config = dict(
    num_hidden_layers=15,
    hidden_size=256,
    num_attention_heads=4,
    num_key_value_heads=4,
    head_dim=64,
    intermediate_size=1024,
    vocab_size=2048,
    hidden_act='squared_relu',
    norm='rmsnorm',
    norm_place='pre',
    norm_eps=1e-06,
    positions='rope',
    rope_theta=10000.0,
    rope_fraction=0.5,
    qk_norm=True,
    attn_scale=0.2,
    bias='none',
    tie_word_embeddings=False,
    parallel_block=False,
    extras=['some layers without attention', 'local attention windows', 'shifted keys', 'a norm on each head', 'value residuals', 'an embedding shortcut', 'capped logits'],
    init='uniform',
    init_std_qkv=0.0426,
    init_std_o=0.0,
    init_std_up=0.0426,
    init_std_down=0.0,
    optimizer='muon_variant',
    learning_rate=0.00278,
    lr_mult_o=2.0,
    beta1=0.93,
    lr_head=0.00865,
    max_grad_norm=1.0,
    warmup_steps=48,
    schedule='wsd',
    decay_fraction=1.0,
    decay_shape='sqrt',
    final_lr_fraction=0.0,
    batch_tokens=[32768, 65536, 131072],
    max_seq_len=1536,
    doc_mask=True,
    train_tokens=605800000,
    max_steps=8519,
    dataset='wikipedia_en',
)
Each number is 128 + 24 x the weight over the matrix's rms, rounded and kept within 0 to 255. Layers, rows and columns count from 0.

# layer 3 attention key, 256x256, rms 0.108, rows 89-127, columns 192-255
[[118 142 145 124 120 104 128 127 151 117 154 131 129 129 139 113 121 137  87 153 131 124 128 102 126 119  83 113 108 127 133 137 149 140 125 116 124 130 112 142 114 131 127 141 124 149 111 115 131 132 135 126 103 123 154  93 125 118 141 115 135 127 102 147]
 [129 130 143 125 170 111 134 127 123  96  97 146 137 159 135 148 107 120 100 152 153 111 123 125  92 147 141 133 118 146 110 129 139 144 134 125 135 117 135 153 124 165  92 128 164 119 109 157  86 132 139 118 119 107 197 104 143 138 139 114 129 145 158 143]
 [140 129 146 129 139 105  95 130  56 118 136 122 117 126 131 120 148 111 144 100 148 136 141 141 140  97 120 141 132  96 129 153 142 134 141 133 125 133 147 133 127 103 111 119 115 116 170 109 122 117 128 107 103 142 153 119 133 150 103 146 157 118 154 120]
 [129 123 118 129 109 118 113 138 124 146  97 153 105 163 119 155 145 112 138 106  82 151 141 111 137 124 149 126 162 132 126 154 105 120 153 123 133 128 146 118 132 117 136 148 147 135 137 116 113 119 143  93 150 136 123 141 137 141 110 100 128 150 127 125]
 [124 123 148 131 107 145 143  97 114 137 117 108 121 113 138 143 128 102 121 132 139 145 127 138 150 131 129 124 110 145 145 107 149 118 145 147 160 139 179 127 159 137 131 111 148 138 136 121 113 152 127 132 131 139 118 144 157 121 116 113 119 133 130 113]
 [113 113  84 119 149 112 115  99 125 117 118 170 146 136  79 123 115 141 132 148 139 123 154 147 138 116 116 128 124 122 125  87 147 143 114 116 154 125 145 147 131 127  70 107 111 130 115 108  99 144 107 115 122 104 117 104 110 152 124 129 121 119 160 107]
 [116 130  86 104 124 117 102 111  99 153 103 133 135 145 149 157 179 147 109 130 111 127 124 147 120 115 144  88  93 121 105 108 145 107 130 127 115 144 105 137 122 149 120 155 139 119 130 117 108 110 113 160 121 110 119 128 117 110 124 140 140 125 151 151]
 [127 162 137 163 141 107 136 144 198 143 146 159 148 132  90 128 116 166 107 140 119 112 142 114  97 115 110 123  80  82 142 189 107 106 104 104 163 148 176 105 122 151 118 174 150 123 106  65 141  79 153 113 119  99 174 107 116  83 138 189 130 164  87 163]
 [184 170 121  73 154 126  83 108 142 135  99 130 134 103  86 101 140 121 143 159  89 131 118 146 108 110 144 186 179 164 147  98  98 130 122  84 150 119 120 102 143 144  63 158 136  74 169 182 160 179 165 173  74 133 147 108  56 106 109 181 104 147  93 138]
 [ 87 152  90 109 124 102  91  43 131 123 182 116 160 136 119 116 115 113 111 123  54 102 175 114 145 111 135 115 145 142 120 148 114 131 146 153  72 130 129 153 157 119 119 175  87 116  88 174  67 107  80  71  86 140 174 107 113 150 110  94 112 134 187 115]
 [ 45 147 122  97  81 130 150 155 102 149 112 181 152 136  86 155 131 135 148  84 149 162 124 128 130 112 151  98 110 188 106 119 168  86  78 155 194 100  92 129 123 103 154 121 100  80  77  95 103 160 152  70 184 138 105 128 117 125 125 143 151 103 152 128]
 [120 151 139 144 105  60 160  95 101 171  95 169  69 147 150 122 161  40 165 156  98 176 133 126 152  62 185 177 130 151 115 126 134 113 133 180 144 140 147 135 140 148 146 137 168 133 137 154 176 123 155 148 116 116 184 101  99 147 146 110  55 139 114 126]
 [119  92 155 185  98 132  84 113 153 105 124  81 128 106  77 144 148 150 114 120 119 150 161 126 183 149 106 143 113  78 167 104 135 149 109 129 143 112 161  72 126  72 117 117 112 130 145 111 108 100 175 150  96  82 100 148 118  92  34 143  90 124 160  99]
 [ 89  88 153 134  99 174  61 167 106 140 141  84 136 154 108  74 169 144 187 110 117 146  82 129 153 157 136 106 147 158 176 156 105 154 118 150 155 176 149  96 100 142 153 163 157 104 109 154  67 152 159 159  88 137 131 122  88 129 168 101 153 144 119 143]
 [149  75 163 101 142 184 167 141 110 109  89 139 101 127 135 147 127 169 123 188 158 200 112 181 107 111 128 120 158 122 186 159 143  84  93 164 143  88 121 101 170 158 139 107 146  76 104 191 135 139 131  91 115 118 142 164 139 126 100 151  87 138  76 149]
 [143 121 115  93 109 124  33 175 122 142  88 123 118 161 123 149 188  60 173 135  63 106 129  83 123 123  99  70 161  68 141 150 146 131 136 118 197 115 147 168 162  76 182 138 124 109 123 145 110 158 103 130 133 132 135 150 203  99 114 128  98 176  88 103]
 [116 152 155 165 134  31 141 119 174 171 147  94 106  73 171 139 134 171 137 175  83 161 124 131 142 140 150 136 119 195 104 131 148 107 108 122  74 115 156 130 161 145 185 116 156 123 148 119 123 121 136 104 132 113  82 111  96 119  99  62  96 162 151 150]
 [110 138  70 108  79 147 120 130 137 118 131 104 128  63 143 118 133 108 105 105  86  92 124 138 142 126  73 130 100  48 116 105  96 128 156 134 120 135 131 157 148 144 116 159 136 129 140 174 111 130 193 113 108 143  58 148 130 114 134 113 112 142 148 161]
 [108 186 120 111 145 134 151 138 103 117 198 131 110 129 149 104 153 133 122  44 131 133 179 119 169  78 141 153 140 129 164 141  37 127 180 128 119  80 126 182  94 154 145 155 135 163 136 100 119 140 103 152 168  56 133 100 119 107 146 160  87 145 154 134]
 [152 100 170  85 149  72 142 114  69 107 119 118 178 130 110 138 100 119 105 159 130 138 102  80  87 130 136 140 103 143  94 140 112 222 140 150 163  54 114 140 141 113 107  98 166 117 119 142 128 164 148 199 113 167 191 148 137 171 104  90 153 125 155 125]
 [175 176  78 104 113  92 135 150 158  72 120 172 109 132  94 176  85 105  97  95 115 128 173 148  96 124 115  96 147 110  94 109 147 120 129 156 122 106  92  91 148 142 131 138 132 119 156 128 129 149  97  98 166 122  75 113 135 131 105 158 127 149 114 164]
 [168 114 163 140 185 120  88 165 105  64  99 149 136 121  89 151 135 123 159  93 138  88  70 194 183 120 183  72 102 101 145 123 153 162 195 137 116 138  86 145 124 131 101 159 107  86 128 122 123 119 168 173 151 126 120  95 166 180 114 107 100 111 155 200]
 [120 194 193 118 138 121 102 145 108 130 128  82 108 181 159 166  83 112  81 104 142 135 146  78  99  87 162 107 135  89 173 128 121 103  72 152 108 166 168 125 152  71 117 198 173 189 158 169 112  94  76  80  64 140 142 153 152 124  91 100 152 166 141 108]
 [143  98  95 105  90 140 105  91  85  93 128 130 116 111 113 149 159 152 137 133 117  96 169 175 159  92 111 142 127 123 111 112 144  92 134 164  83 158 148 109 117 114 133 103 133 135 174 124 131  67 135 182 113 127 128 153  90  94 117 152 149 148  91 139]
 [156 123 180 105 119 134 154 131 189 110  97 144 105 139 121  87 138 120 147 144 127 112  63 118 149  90 147 105  85 108 120 135  95  67 136 160 120 102  83 114 159  91 149 106 144 119 129 151 116 133 129  70 161 160 165 102 156 142 103 123 184  81 138 115]
 [109 118 118 155 145 143 110 113 109 160  97  87 130 107 202 136 180 128 185 132  92 149 154 105 150 142 157 162  88 117 166  70 143 137 174 168 149  99 121 131 134  67 143 136 145 164 118  97  85 139 140 145 135 164 102 124 125 154 156 148 164 173 126 121]
 [110 153  89 120  97 143 115  95 178 119 136 160 116 151 144 143 119  64 135 139 138 123 124 109 139  74 145 105 110  88 172 150 121 111 123 178 141  91 210 167 164  96  79 148 116 123 180 108 128 168 115 150 170 129 125  77  59 116 125 120 144 142 108 124]
 [201 122  80 118 142 118  76 155 126 105 115 115 130 183 123  87 101 154 105 173 144 150 166 124 177 116 160 134 158 111 130  91 145 115 102 128 106 122  81  93 119 138 188  94  66  72 153 155 126 165 119 106 123 101 124 127 163 124 139 169 148 110 113  84]
 [163 188 153 108 190 160  78 152 163 191 159 129  94 126 108 150 147 159  93  97 163 151 118 160 116 150 177 136 134 148 120 154 135 151 159 155 135 198 132 118 136 152  95  88 102 124 143 118 183 126  93 109 159 160 173 155 163 160 123 148  96 128 168 188]
 [ 97 146 164 127 185 111 140 164 143 153 139 151 181 113 150 160  44 162 160 128 191 138 153  84 104 191 167 128 145 178 134 114 108  63 161  86 103 158 196 125 123 115 124 134 168 107 137 155 111 104 130 167  98 168 130 118  68 110 146 149 159 159 156  81]
 [163 153 140 151 137  90 124  93 120  95 129 102 204 100 113 127 172  88 154 174 116 118 176  58 116 168  86 105 129 145 132  80 128 162 166 120  83  85 194  92  79 143 102 192 148 118 171  88 128  96 111 179  89 176  95  98 170 123 168 106 136 119 126 155]
 [125  88 113  94 111 103  87 142 144 117 115 112 176 154  74 144 144 161 122  90 142 121 134  74 131 163 155 181 127 141 131 127 136 137 115 171 131 144 210 123 171 122 209 107 121 163  99 117  92 135 129 116 138 144 166 122 127 106 108 101  64 104 137  62]
 [141 131 170 158 159 131 145 128 113 161 125 154  85 149 115 108 143 187 113 172 120 153 140 189 123 156 143 163 110  95 141  64  73 140  88 169  84 158 159 102 197  81 147 160 110 151 167 176 140 109 155  96  76 171 159  98 125 200  96  91 114 127 156 141]
 [110  86 132 144 140 125 164 140 138 117 161 167  85 135 137 139 136 123 130  97 132 111 182 136 121 127 153 106 169  78 135 141  95  39 189 119 144 168  57 101 157  93 174 163 124 153  99  78 154 131 137 128  99  76 114 119 150 105 108 198  86 106 120 187]
 [135  92 132 115 116 149 112 123 166 144 134 174 195 142 148  84 128 139  66 131 142 110 131 126 164 143 128 110 118 142 119 185 184  81 115 122  77 155  99  86 135  65 164 126 106 129 162 144 136 110 181 116 132  76 115 126 120 112  94  91 144 124 132 114]
 [ 75 170  51 106 110 147 172  86 165 122  87 112 162 138 145 150 124 152 140 106  95 187 134 175 131 143 101 109 105 116 133 169  77 123 126 137 100 124 123 100 151 176 172 118 150  98 195 132 131 149 158  78 142 162 148 171 129 179 154 107  49 157 178 148]
 [151 165 157 136 115 179 127 146  99 174 125  73 155 123 138 133 141 140 165 106 151 102 101  87 107  99 145 136 194  84 141 177 121  88  92 150 146  69 111 164 173 162 164 127 136  89 132  92 133 118 114 216  76 108 132 108 154 140 187  80 151 154 120 150]
 [133  99  84  64 138 148  59 110  99 131 157 164 133 161 166  99 136 124 146 158 121 145 162  92 137 153 127 133 140 113 148 127 135 188 138 101 168 103 130  90 153 107 141 134 126 181 121 120 134 145 151 123 112 127 162 167 129  90 138 153 100 134  80 116]
 [125 196 162 112 103 161 154  51 151 199 119 159 135 127 121  98 113 154 153 119 126 116 108 110 148 119  56 136 107 121 207 124 115  70 104  84 176 130 114 145 159  88  84  91  79 128 160 149 139 132 116 186 157 140 119 126 134 132 117 112 178 134 116 163]]
# layer 3 attention query, 256x256, rms 0.108, rows 90-127, columns 192-255
[[161 133 130 140 132 135 143 137 136 117 122 130 111 134 113 127 150 131 140 123 120 130 115 125 125 167 154 140 121 127 131 102 111 139 134 144 100 136 150 137 133 119 109 138 113 110 117 142 102 119 153 137 120 123 159 122 153 148 114 129 127 119 142 122]
 [148 134 158 102 109 138 134 129  93 145 130 141 115 124 160  84 147 121 141 149 115 144 141 114 133 119 127 112 121 111 142 173 101 129 114 125 134 108 142 112 133 124 153 104 131 117 159 111 106 111 133 139 107 144 130 116 154 107 117 133 132 104 139  89]
 [128 111 108 136 146 140 118 139 130 120 138 114 130 138 142 122 130 142 133 124  96 117 143 121 107 127 129 144 133 127 164 124 106 134 125 119 128 132 111 125 123 122 119 112 112 121 131 114 143 120  95 116 114 132 154 130 125 107 118 144 139 113 145 117]
 [160 116 117 123 125 142 101 122 115 146 113  94 139 109 152 138 153 107  97  94 155 133 122 128 118 138 135 115 151 154 133 137 116 109 117 131 123 153 141 130 150 125 124  81 116 117 161 141 136 134  97 116 152 140 114 158 148 152 125 141 154 143 106 135]
 [116 113 127 127 144 169 151 126 128 148 134 153 101 116 135 108 136 125 144 102 135 145 135 128 118 113 158 117 121 110 129 130 115 136 125 149 133 129 148 118 145 151 124 118 121 126 141 117 124 134 127 153 131 126 109 111 139 121 123 116 110 129 115 139]
 [135 100 126 114 174 129 157 104 119 114 103 140 137 137 144 156 116 154  53 124 117 122 123 127  90 156 130 118  84 139 121 129 134 146 113 142 133 135 101 137 108 133 106  99 103 118 146 157 113 115 119 141 132 124 147 103 136 112 141  92  96 103 101  96]
 [118 139 146 166 121 110 132 110 188 142 109 166 129 111  97 134 138 163 119 143 115 100 151 148 118 113 102 117  94  81 132 174 106 118 109 113 151 159 172 114  90 139 120 152 157 139 104  63 112  77 165  94 109 133 144 116  97  73 168 174 151 146 101 159]
 [171 177 135  67 163  90  89 127 139 149  72 115 151  94  86  70 141 130 128 137  93 116 123 137 108 129 133 185 160 191 139 113  80 122 122  92 135 109 111 106 148 159  81 148 160  64 159 210 155 162 157 164 113 126 127 116  48 114 131 179 118 148  99 137]
 [ 88 161 113  97 118 108  98  45 119 120 170 112 163 144 133 101 124 112 127 122  71 120 170 116 162  93 125 125 146 160  96 112 139 130 137 144  79 101 123 156 151 123 108 171 103 104 101 181  88 104  79  73  88 159 193  94 112 165 101  89  93 139 154 122]
 [ 43 153 103 100  87 102 136 139 108 154  93 172 167 115  93 151 142 118 134  75 127 150 140 113 136 112 160 120 103 176  89 106 159  78  93 139 207  87 105 138 109  90 162 140  97  59  67 108 107 150 149  68 184 165 118 122 113 149 143 152 150 122 154 118]
 [138 158 172 149 107  83 170 108 116 161  93 152  88 141 158 127 166  51 170 154  94 176 121 125 142  56 185 168 110 152 108 126 141 104 135 176 153 139 139 171 134 146 146 109 180 108 112 157 175 146 178 172 106 116 200  93 103 130 144 126  51 141 110 145]
 [116  82 174 192 117 113 108 148 157 103 133  75 129 110  91 151 130 158 108 134 120 181 154 122 168 150 110 121 110  80 178 131 131 162 114 123 139  96 151  81 147  84 134 104 135 131 157 113 149 117 158 150 109  85 117 141 140  77  30 181  91 139 160  96]
 [ 68  88 154 114  90 173  73 157 105 156 128  93 150 160 121  90 167 144 193 115 154 163  84 132 100 136 123  98 160 185 171 152 122 158 126 138 140 171 166  95  91 145 130 169 184 101 133 145  64 143 151 156 129 135 128 122  92 137 169 110 148 170  95 151]
 [129  85 148 105 136 197 162 133  89 124 107 111 119 135 136 140 148 129 133 156 137 181 142 165 121 109 126 146 154 118 171 135 138 105  97 151 135  95 151  92 131 151 137 138 138  87 105 180 121 136 139 109 111 147 137 172 113 142 108 146  85 148  68 140]
 [138 131 125 115 107 127  41 181 126 164  95 148 111 138 131 173 185  73 178 139  64 101 136  89 120  88  97  94 153  65 149 140 146 113 161 125 189 116 143 178 179  93 192 160 123 127 119 162 117 146  84 140 121 140 162 136 196  74 127 108  98 176 109 101]
 [128 110 175 167 158  58 126 122 163 177 143  73 109  84 176 129 136 174 116 174  85 165 108 129 149 133 176 152  96 207 116 125 127 108 115 124  91 117 141 105 138 152 188 144 150 124 127 114 126 146 129 110 116 128 115 118 119 110 120  53  92 175 146 155]
 [122 123  62 117  81 124 112 139 137  96 137 109 124  89 133 110 124 100 115 114 114 132 119 127 125 145  67 118 126  85 116 103 119 100 147 116 112 143 120 162 144 145 135 168 129 131 155 147  88  97 190 105 146 127  73 140 143 100 104 129 130 143 133 127]
 [130 189 116 101 153 153 160 125 116  78 198 113  92 115 141 112 159 105 104  62 111 156 175 125 176  92 142 159 139 127 154 115  64 137 174 120  97  84 139 163 103 148 144 146 140 161 134  91  99 125 105 164 147  58 142 102 123 119 150 158  99 140 154 105]
 [164 117 178  88 158  91 149 115  74  93 123 116 145 110 112 156  95 108 137 143 111 130 132  94 104 122 133 125 126 124  94 170 115 229 108 144 145  74  85 135 155  99 135  96 149  95 124 144  98 177 147 195 123 153 191 143 127 171 105  99 156 121 156 131]
 [173 185 102  99 133  93 130 150 147  92 117 145 119 130  73 132  75 101  98  53 161 118 174 158 105 113 121 115 123 101  97 100 142 106 120 164 111  95  79 108 165 118 132 134 133 108 169 137 138 141  79  87 155 135  73 134 140 125 123 168 130 162 111 178]
 [158  99 178 124 181 101  97 173  89  71  84 147 127 109 106 137 133 131 153  78 141  84  82 173 173 136 205  78 122 125 143 115 154 162 195 113 112 143  93 122 102 146  87 148  95 109 113 118 125  86 160 168 150 128 131  88 150 172 102  79 114  85 145 184]
 [ 90 163 213 107 122 125 103 123 104  86 119  95 100 175 154 159  73 130  84  94 152 110 138  78  83  91 163 103 102 105 166 130 109  93  61 148 100 154 171 117 160  70 130 190 161 157 147 180 109 109  76  98  77 148 135 163 147 126 131  90 144 189 118  85]
 [134  68  96 105  98 150 121  94  86 110 127 133 103 133  92 150 147 132 133 102 127 117 153 165 153  62  87 140 125 128 117 146 142 117 130 179  64 167 168  93 119 125 157 103 149 162 173 146 134  73 141 177 137 132 153 151 104  89  86 145 155 175  90 127]
 [144  99 166 115 121 147 129 127 169 101 106 167  93 119 118  84 150 109 141 147 118 127  81 138 145  71 161 104 115 115 117 128  81  83 141 153 126 105  96 108 166  85 153 130 140  99 148 149 119 132 119  57 186 177 126 106 152 139  91 140 200  91 143 107]
 [119 116 115 146 162 158 122 115 117 149 111 109 158 117 180 135 173 145 155 144  99 171 159 100 146 125 151 149  82 118 160  65 138 123 166 160 163  84 115 126 139  79 141 145 155 173 129 130  57 150 145 136 134 174 112 141 133 177 131 146 176 160 118 119]
 [114 142 107 125  97 155 118 115 157 137 118 163 121 155 138 154 100  91 127 129 175 120 138  96 130  75 140  96 103  96 174 143 110 119 112 179 154  98 173 149 146 112  74 161 114 130 171 106 141 165 107 136 162 127 134  74  65  99 104 123 150 138  95 129]
 [188 107  82 112 179 106  90 146 132 111 115 103 120 172 123  76  88 182 125 181 143 161 153 137 181 118 159 130 138 102 137  99 136 123  92 114 111 101  92  96 120 140 201 139  83  90 147 141 131 159 143  96 103 102  96 117 177 107 142 174 168 111 125  84]
 [188 191 139  89 161 144  65 167 179 188 166 134  99 125  87 115 150 163  94  79 144 181 111 146 101 175 163 146 138 138 100 144 138 161 165 146 145 202 124 124 142 152  77  69  97 131 168 116 170 107  82 102 169 133 187 167 180 158  69 142  89 142 157 162]
 [ 88 149 158 123 155 117 145 176 129 148 107 155 163  92 143 149  54 174 172 110 182 140 166  75 110 190 152 158 138 188 130 120 120  63 160  88  94 150 195 126 117 134 158 151 156 116 145 139 115 115 135 168  95 186 121 135  45 127 132 167 156 160 139  80]
 [163 158 121 142 138 120 126  94 126  77 120 120 205 108  98 153 174  64 133 161  99 133 168  72 123 160  92 117 129 123 130  97 131 133 164 142  73 115 187  77  87 115 127 178 135 118 170 115 140  95 133 172  86 158 120 102 154  94 147 121 142 126 120 152]
 [108  81 115 101 119 108  79 139 139 116 103 112 165 149  82 175 128 169 110 107 151  90 132  76 150 149 171 160 133 126 149  97 121 139 104 177 122 151 208 107 184 124 190 122 116 176  92 138  89 137 131 104 141 156 123 113 100 112 115 104  40 108 130 111]
 [141 124 166 164 163 140 142 137  88 169 150 158  86 164 123 106 160 141 123 173 141 153 130 191 120 154 142 172 113  97 160  52  69 137  87 156 106 153 163 108 189  65 161 182 107 155 157 161 142 110 131 109 101 154 173 105 142 196 102  95 111 134 160 127]
 [106  92 148 144 127 129 165 151 113 112 158 177  76 120 152 137 122 140 132 111 130 118 178 117 103 118 149  97 154  93 114 135 112  47 178 107 145 155  82 103 166 112 176 162 122 151  86  74 175 147 125 119 104  73 108 108 167 120 115 180 104 104 122 190]
 [157 124 136 141 120 151 117 118 180 149 134 165 194 144 153  89 133 117  86 120 127  87 148 125 154 137 118 108 109 120 122 169 173  77 106 130  87 173  74 110 134  77 156 128 118 124 152 133 117 131 186 120 154  97 119 138 104 128  80 106 120 129 124 126]
 [ 95 178  74 100 113 138 158 114 172 106  86 132 188 134 157 114 116 125 144 112  95 194 151 177 110 140  98  92 101 136 110 152  99 131 119 145  96 127 146 131 151 173 171  97 160 106 199 133 122 168 150  94 151 135 164 144 132 159 163  98  61 153 139 140]
 [155 196 123 134 116 189 132 155 107 184 111  98 149 112 145 139 136 150 177 108 144 109  93  93 122 121 166 137 202  79 149 167 108  84  85 146 143  65 122 144 177 167 149 152 127  81 143 107 176 112 104 217  83 109 130 132 145 152 171  90 159 166 119 134]
 [145 123  96  66 138 138  74  88  89 124 157 151 153 150 180 116 149 107 127 142 150 164 145  96 121 143 129 124 125 131 131 134 142 211 150 109 150 103 138  74 151  87 139 109 133 207 110 123 113 146 157 120 121 114 165 186 150 107 138 121 125 146 109 111]
 [116 169 158  93 104 152 155  70 156 180 115 154 142 120 123  88 138 144 149 122 130 110 121 115 163 130  69 116 136 119 210 119 121  93 128  83 174 115 117 136 149  82 103  92  79 155 145 117 131 110 115 173 152 151 113 131 139 127 122 117 173 136 109 168]]
# layer 3 attention value, 256x256, rms 0.111, rows 64-77, columns 192-255
[[ 90  87 117 162 103 208 111 161 109 127 149 150 180 147  91 162 179 184 133 159 110 131  74 100 149 157  79  95 115  96 123 176 130 131 129  84 124 123 126  90 142 115  65 129 150 112  94 181 142 140 148 151 129 155 123 105  98 135 165 152 151 119 132 105]
 [136 112 109 110 138 142 121 148 106 118  84  92 150 141 114  93 134 138 152  82  92 151 137 168 123 135 119 137  81 121 122 116 120  70 122 130 167 118 139  85 160 146 123 134 174 120 120 164 102 105 140  91 131 132 156 159 151  90 127 119 132 115 149  60]
 [198  50 120 189 116 159 105 170 115 132  91 136  91  84 149 131 118 129 132 173 108 134 114 120 137 128 131 118 147 159 139 112 106 107 130 103 178 108 139 115  93  97 124 150 130 120 135 140 155 139 163 170 154 113 110 162 118 150  96  82  95 125 107  74]
 [138 104 153 133 129 115 151 112 108 116 146 100 108 127  86 165 130 151 144  96 109 156 138 146 107 136 152 113  86 128 113 110 115 110 142 172  92 132 114 123 102 126 130 171 110 131 134 117 145 114 107 173 116 126 126  83 136 131 108 154 111  83 114 141]
 [136  86  95  82 130 147  76 136  88 101 111 100 153 108 170 117  99 107 133 104 133 167 118 115 112 119 103 111 167 126 182 114  73 101 114  92  89 104 108 112 119 144  94 120 122 118 120 118 101 160  88 143 126  58  60 155  76 102 155  77 153 137 125  55]
 [116 133 108  95 122 105 114 130 146  92 170  84 129 137 187 135 159  93 120 129  88 139 127  83 135 149 164 109  86  45 136 123 111 104 132  67 139 195 144 116 118 142 111 153 120 142 160 131 119 103 168 107 130 131  81 132 156 107 139 173  97 164 152 106]
 [144 152 174 112 134 152 145 198 110 127 129 155 122 146 164 116 106 119 123 105 191 142  76 172 165 115 118 154  88 200 133  95  91 103  90 137 101 124 112 107 116 165 113 130 137 124 155 133 174 169  92 132 163 157 164 117 197 149 107 136 112 139 153 139]
 [134 103 130  92 146 118 150 144 156 118  76 120 124 116 115 149 142 120 109 137 110 136 160 122 166 129 111 178 123 105 152 102 187 142 133 106 156 128 141 150 134  80  89 139 104 121 101 116 125 138 141  77 146  91 114 149 136 112 150 148 175 125 116 133]
 [141 162 121 135 152 149 170 172 103 143 183 129 138 121  82 147  83  81 118 128 181 131 162 156  99 141 142 148  99 149 161 128 159 122 155  93  87 152 137 131 133 166 164 152 152 207 124  59 145 118  92 119 141 134 155 113 145 200 117 122 133 102 150 161]
 [119 152 118 166 102  74 136 118 103 164  99 139 110 128  90 160  77  82 123 127 156 133 133 120 146 168 136  78 143  99 143 106 109 132 138  94 102 164 187  72 128 123 112 133 132 146 125 141 135 164 106 155 131 132 167 133 173  87 103 145 141 148 118 118]
 [181 101 135 115  90 109 118 131 171 159  72 152 142 134 139 140 138 141 123 170  93 120 121 141 178 156 127 140 168 129 106 120 105 185  83 144 107 181 156 118 162 149 106 190 123 137 139 157 151 103 143 118 159  91 129 148 162 103  79 115 113  88 163 125]
 [156 148 101 134 160 101 136 147 176 158 142 101 136 155  74 133 114  84 122 120  96 134  83 120 146 142 114  63  93 144 101 100 102 102 151 122 139 126 143 137  43 170 146 125 152 138 142 144 123 115 131 123 117 104 152 137 162 104 139  61 143  98 124 101]
 [ 99 124 137 139 114 125 179 131 100 143 122  99  99 117 153 165 124 111 145 140  83 109 110 104 137 172 124  41 124 139 140  88 156 160 149 117 109 161 138  83 142 150 110  93 143 171  97  95 130 191 163 140 199 116 123 142 122 147 109 148  96 122 111  85]
 [133 108 114 115 125 128 161 140 149 131 127 171 126 103 147 114 107 142 107 105 124 163 121 118 127 142 156 141  91 123 142 105 159 133 106 121 168 112 157 131 126 126 164 110 128 135 137 152 110 155 144 123 120 157 108  97 101 127 163 111  92 106 140 143]]
# layer 3 attention output (transposed), 256x256, rms 0.157, rows 64-77, columns 192-255
[[129 123  71 131 141 149 140 130 142 145 118 140 132 111 165 143 131 132 124 105  91 140  85 154 144 112 113 139 145 131 148 127  78 137 169 143  99 188 100  94 114 121 148 162 141 154 114 110 158 119 131 101 102 144 102 122 167 118 134 116 149 148 189 104]
 [ 78 122  94 153 150 104 116 129 175 172 142 127 102 122  98 156 117 166 155  82 124 127 113 138 151 112 103 145 158 161 101 140 129 129 148 129 135 151  90 141  85  92 107 135  79 126 134  98 118 149 121 140 112 149 114  71 120 109 150 141  83 109 153 153]
 [144 123 112 155 138 140 120 103 145 106 170 164 145 156 120 137 157 128 141 150 118 125 108 145 102 156 148 130 102  88 111 162  75 184 134 117  99 124 188 120 158 158 122 128 121 135 130 101 139 129  94 154 132 129 127 117 111 127 131 139  76 153 116 124]
 [118 109 111 120 139 111 111  97 158 126 173 107 144 105 165 120 133 119 128 132 147 113 120 143 116 124 130 128 112 152 154 136 147 119 145 119  96 119 162 129  95  87  91 134 154 117 121  95 135 127 142 118 113 127  99 123 124 131 121 139 139 137 165 189]
 [121 144 115 164 113 136 142 158 133 123 158 146 169 120  97 132  99 127  99 167 141 148 145 183 109 140 193 153 115 137 122 110 180 107  96 132 121 108 154 154  84 131 113 107 159  77 111 167 135  83 126  92 142 107 137 135  94 170 146 118 158 134  79 140]
 [148 125 148 170 144 145 106 183 162 164 136 153 124 117  76 146 150 136 108  73  93 131 149 100 140 111 123 160 101  82 109 171  73 127 153 159 127  98 143  78 124 145 104 128 176 128 133 121 153 151  92 122  98 110 138  72 160  83 129 142 148 123 185 148]
 [150  99 128 122 109 115 143 116 120 101  79 134 132  62 125  72 137 119 101 120 152 123 162  89 119  90 155 118 205 120 137 119 164 117 106 126 133  73 181 123 140 101 132 121 138 113 109 131 119 129  92 131 135 119 156 178 131  90 140 148 104 144 139 127]
 [136 159  89 100 126 130 144 151 107 148 115 128 122 115 145 112 110 121 107 159 126 164 129 123 140 136 160 110 148 129 131 126 136 145 133 124 146 117 111 135 158 167 134 117 129 126 131 143 127  95 132 129 127 122 155 150 137 153 101 128 119 129 138 101]
 [124 114 196 135 129 133 136 113 108 113 149 143 154  94 102 131 117 164 125 131 112 161  79 139 148  82 107  98 122 135 105 131 126 114 157 138 154 126  80 100 162 122  75 105  80 157 124 113 135 108 136 103 116 160 188 174 126 134 144 124  87 117 143 119]
 [149 142 152 129 108 140 123 156 113 133 121 125 121 162 112  96 107 124 122 141 127  78 124 139 153 106 158 149 152 133 139 159 173 130 115 140 186  90  95 127 158 161 146 102 126 131 166 109 130 154 128 135 171 149  82 120 107 140 126  81 130 119 127 140]
 [107 215 138 110 108 148 119 144  95 130 153 116 147 134 109 119 112 146 128 143 114 121 138 132 110 113 106 174 144 155 118 178 150 105 164 144 154  97  55 100 153 126  89 142  97 141 142 164 152 128 118 158 152 134 106  66  65 156 124 137 149 116 114 122]
 [121  80 114 119 120 115  96 105 118 160 116 123 106 108 178  83  92 118 132 124 160 109 151 151 143 146 121 138 111 120 124 109 105 163 104 136 133 170 153 114 175 118 155 125 133 109 143 146 119 121 112 161 134 159 178 120  86 129  97 136 111 157 144 141]
 [135  97  91  72 116 137 111 132 118  74 134 113 131 160 129 110 138 131 135 112 100 165 117  82 161 133 102  91 107 120 144 129 106 153 100 110 143 121  92 115 163 115 112  90 145 115 122 142 141 130 102 129  49 120 146 189 155 164 116 138 140 144 127 135]
 [115 116 130  98 126 131 147 132 122 121 111 136 146 120 117 118 137 141 108 128 124 134 148 133 118 143 131 128 135 131 137 132 131  96 148 125 160 124 108 122 132  91 129 164 127 122 147 129 120  81 129 146 138 163 148 143 139 133 113 113  89 129 125 102]]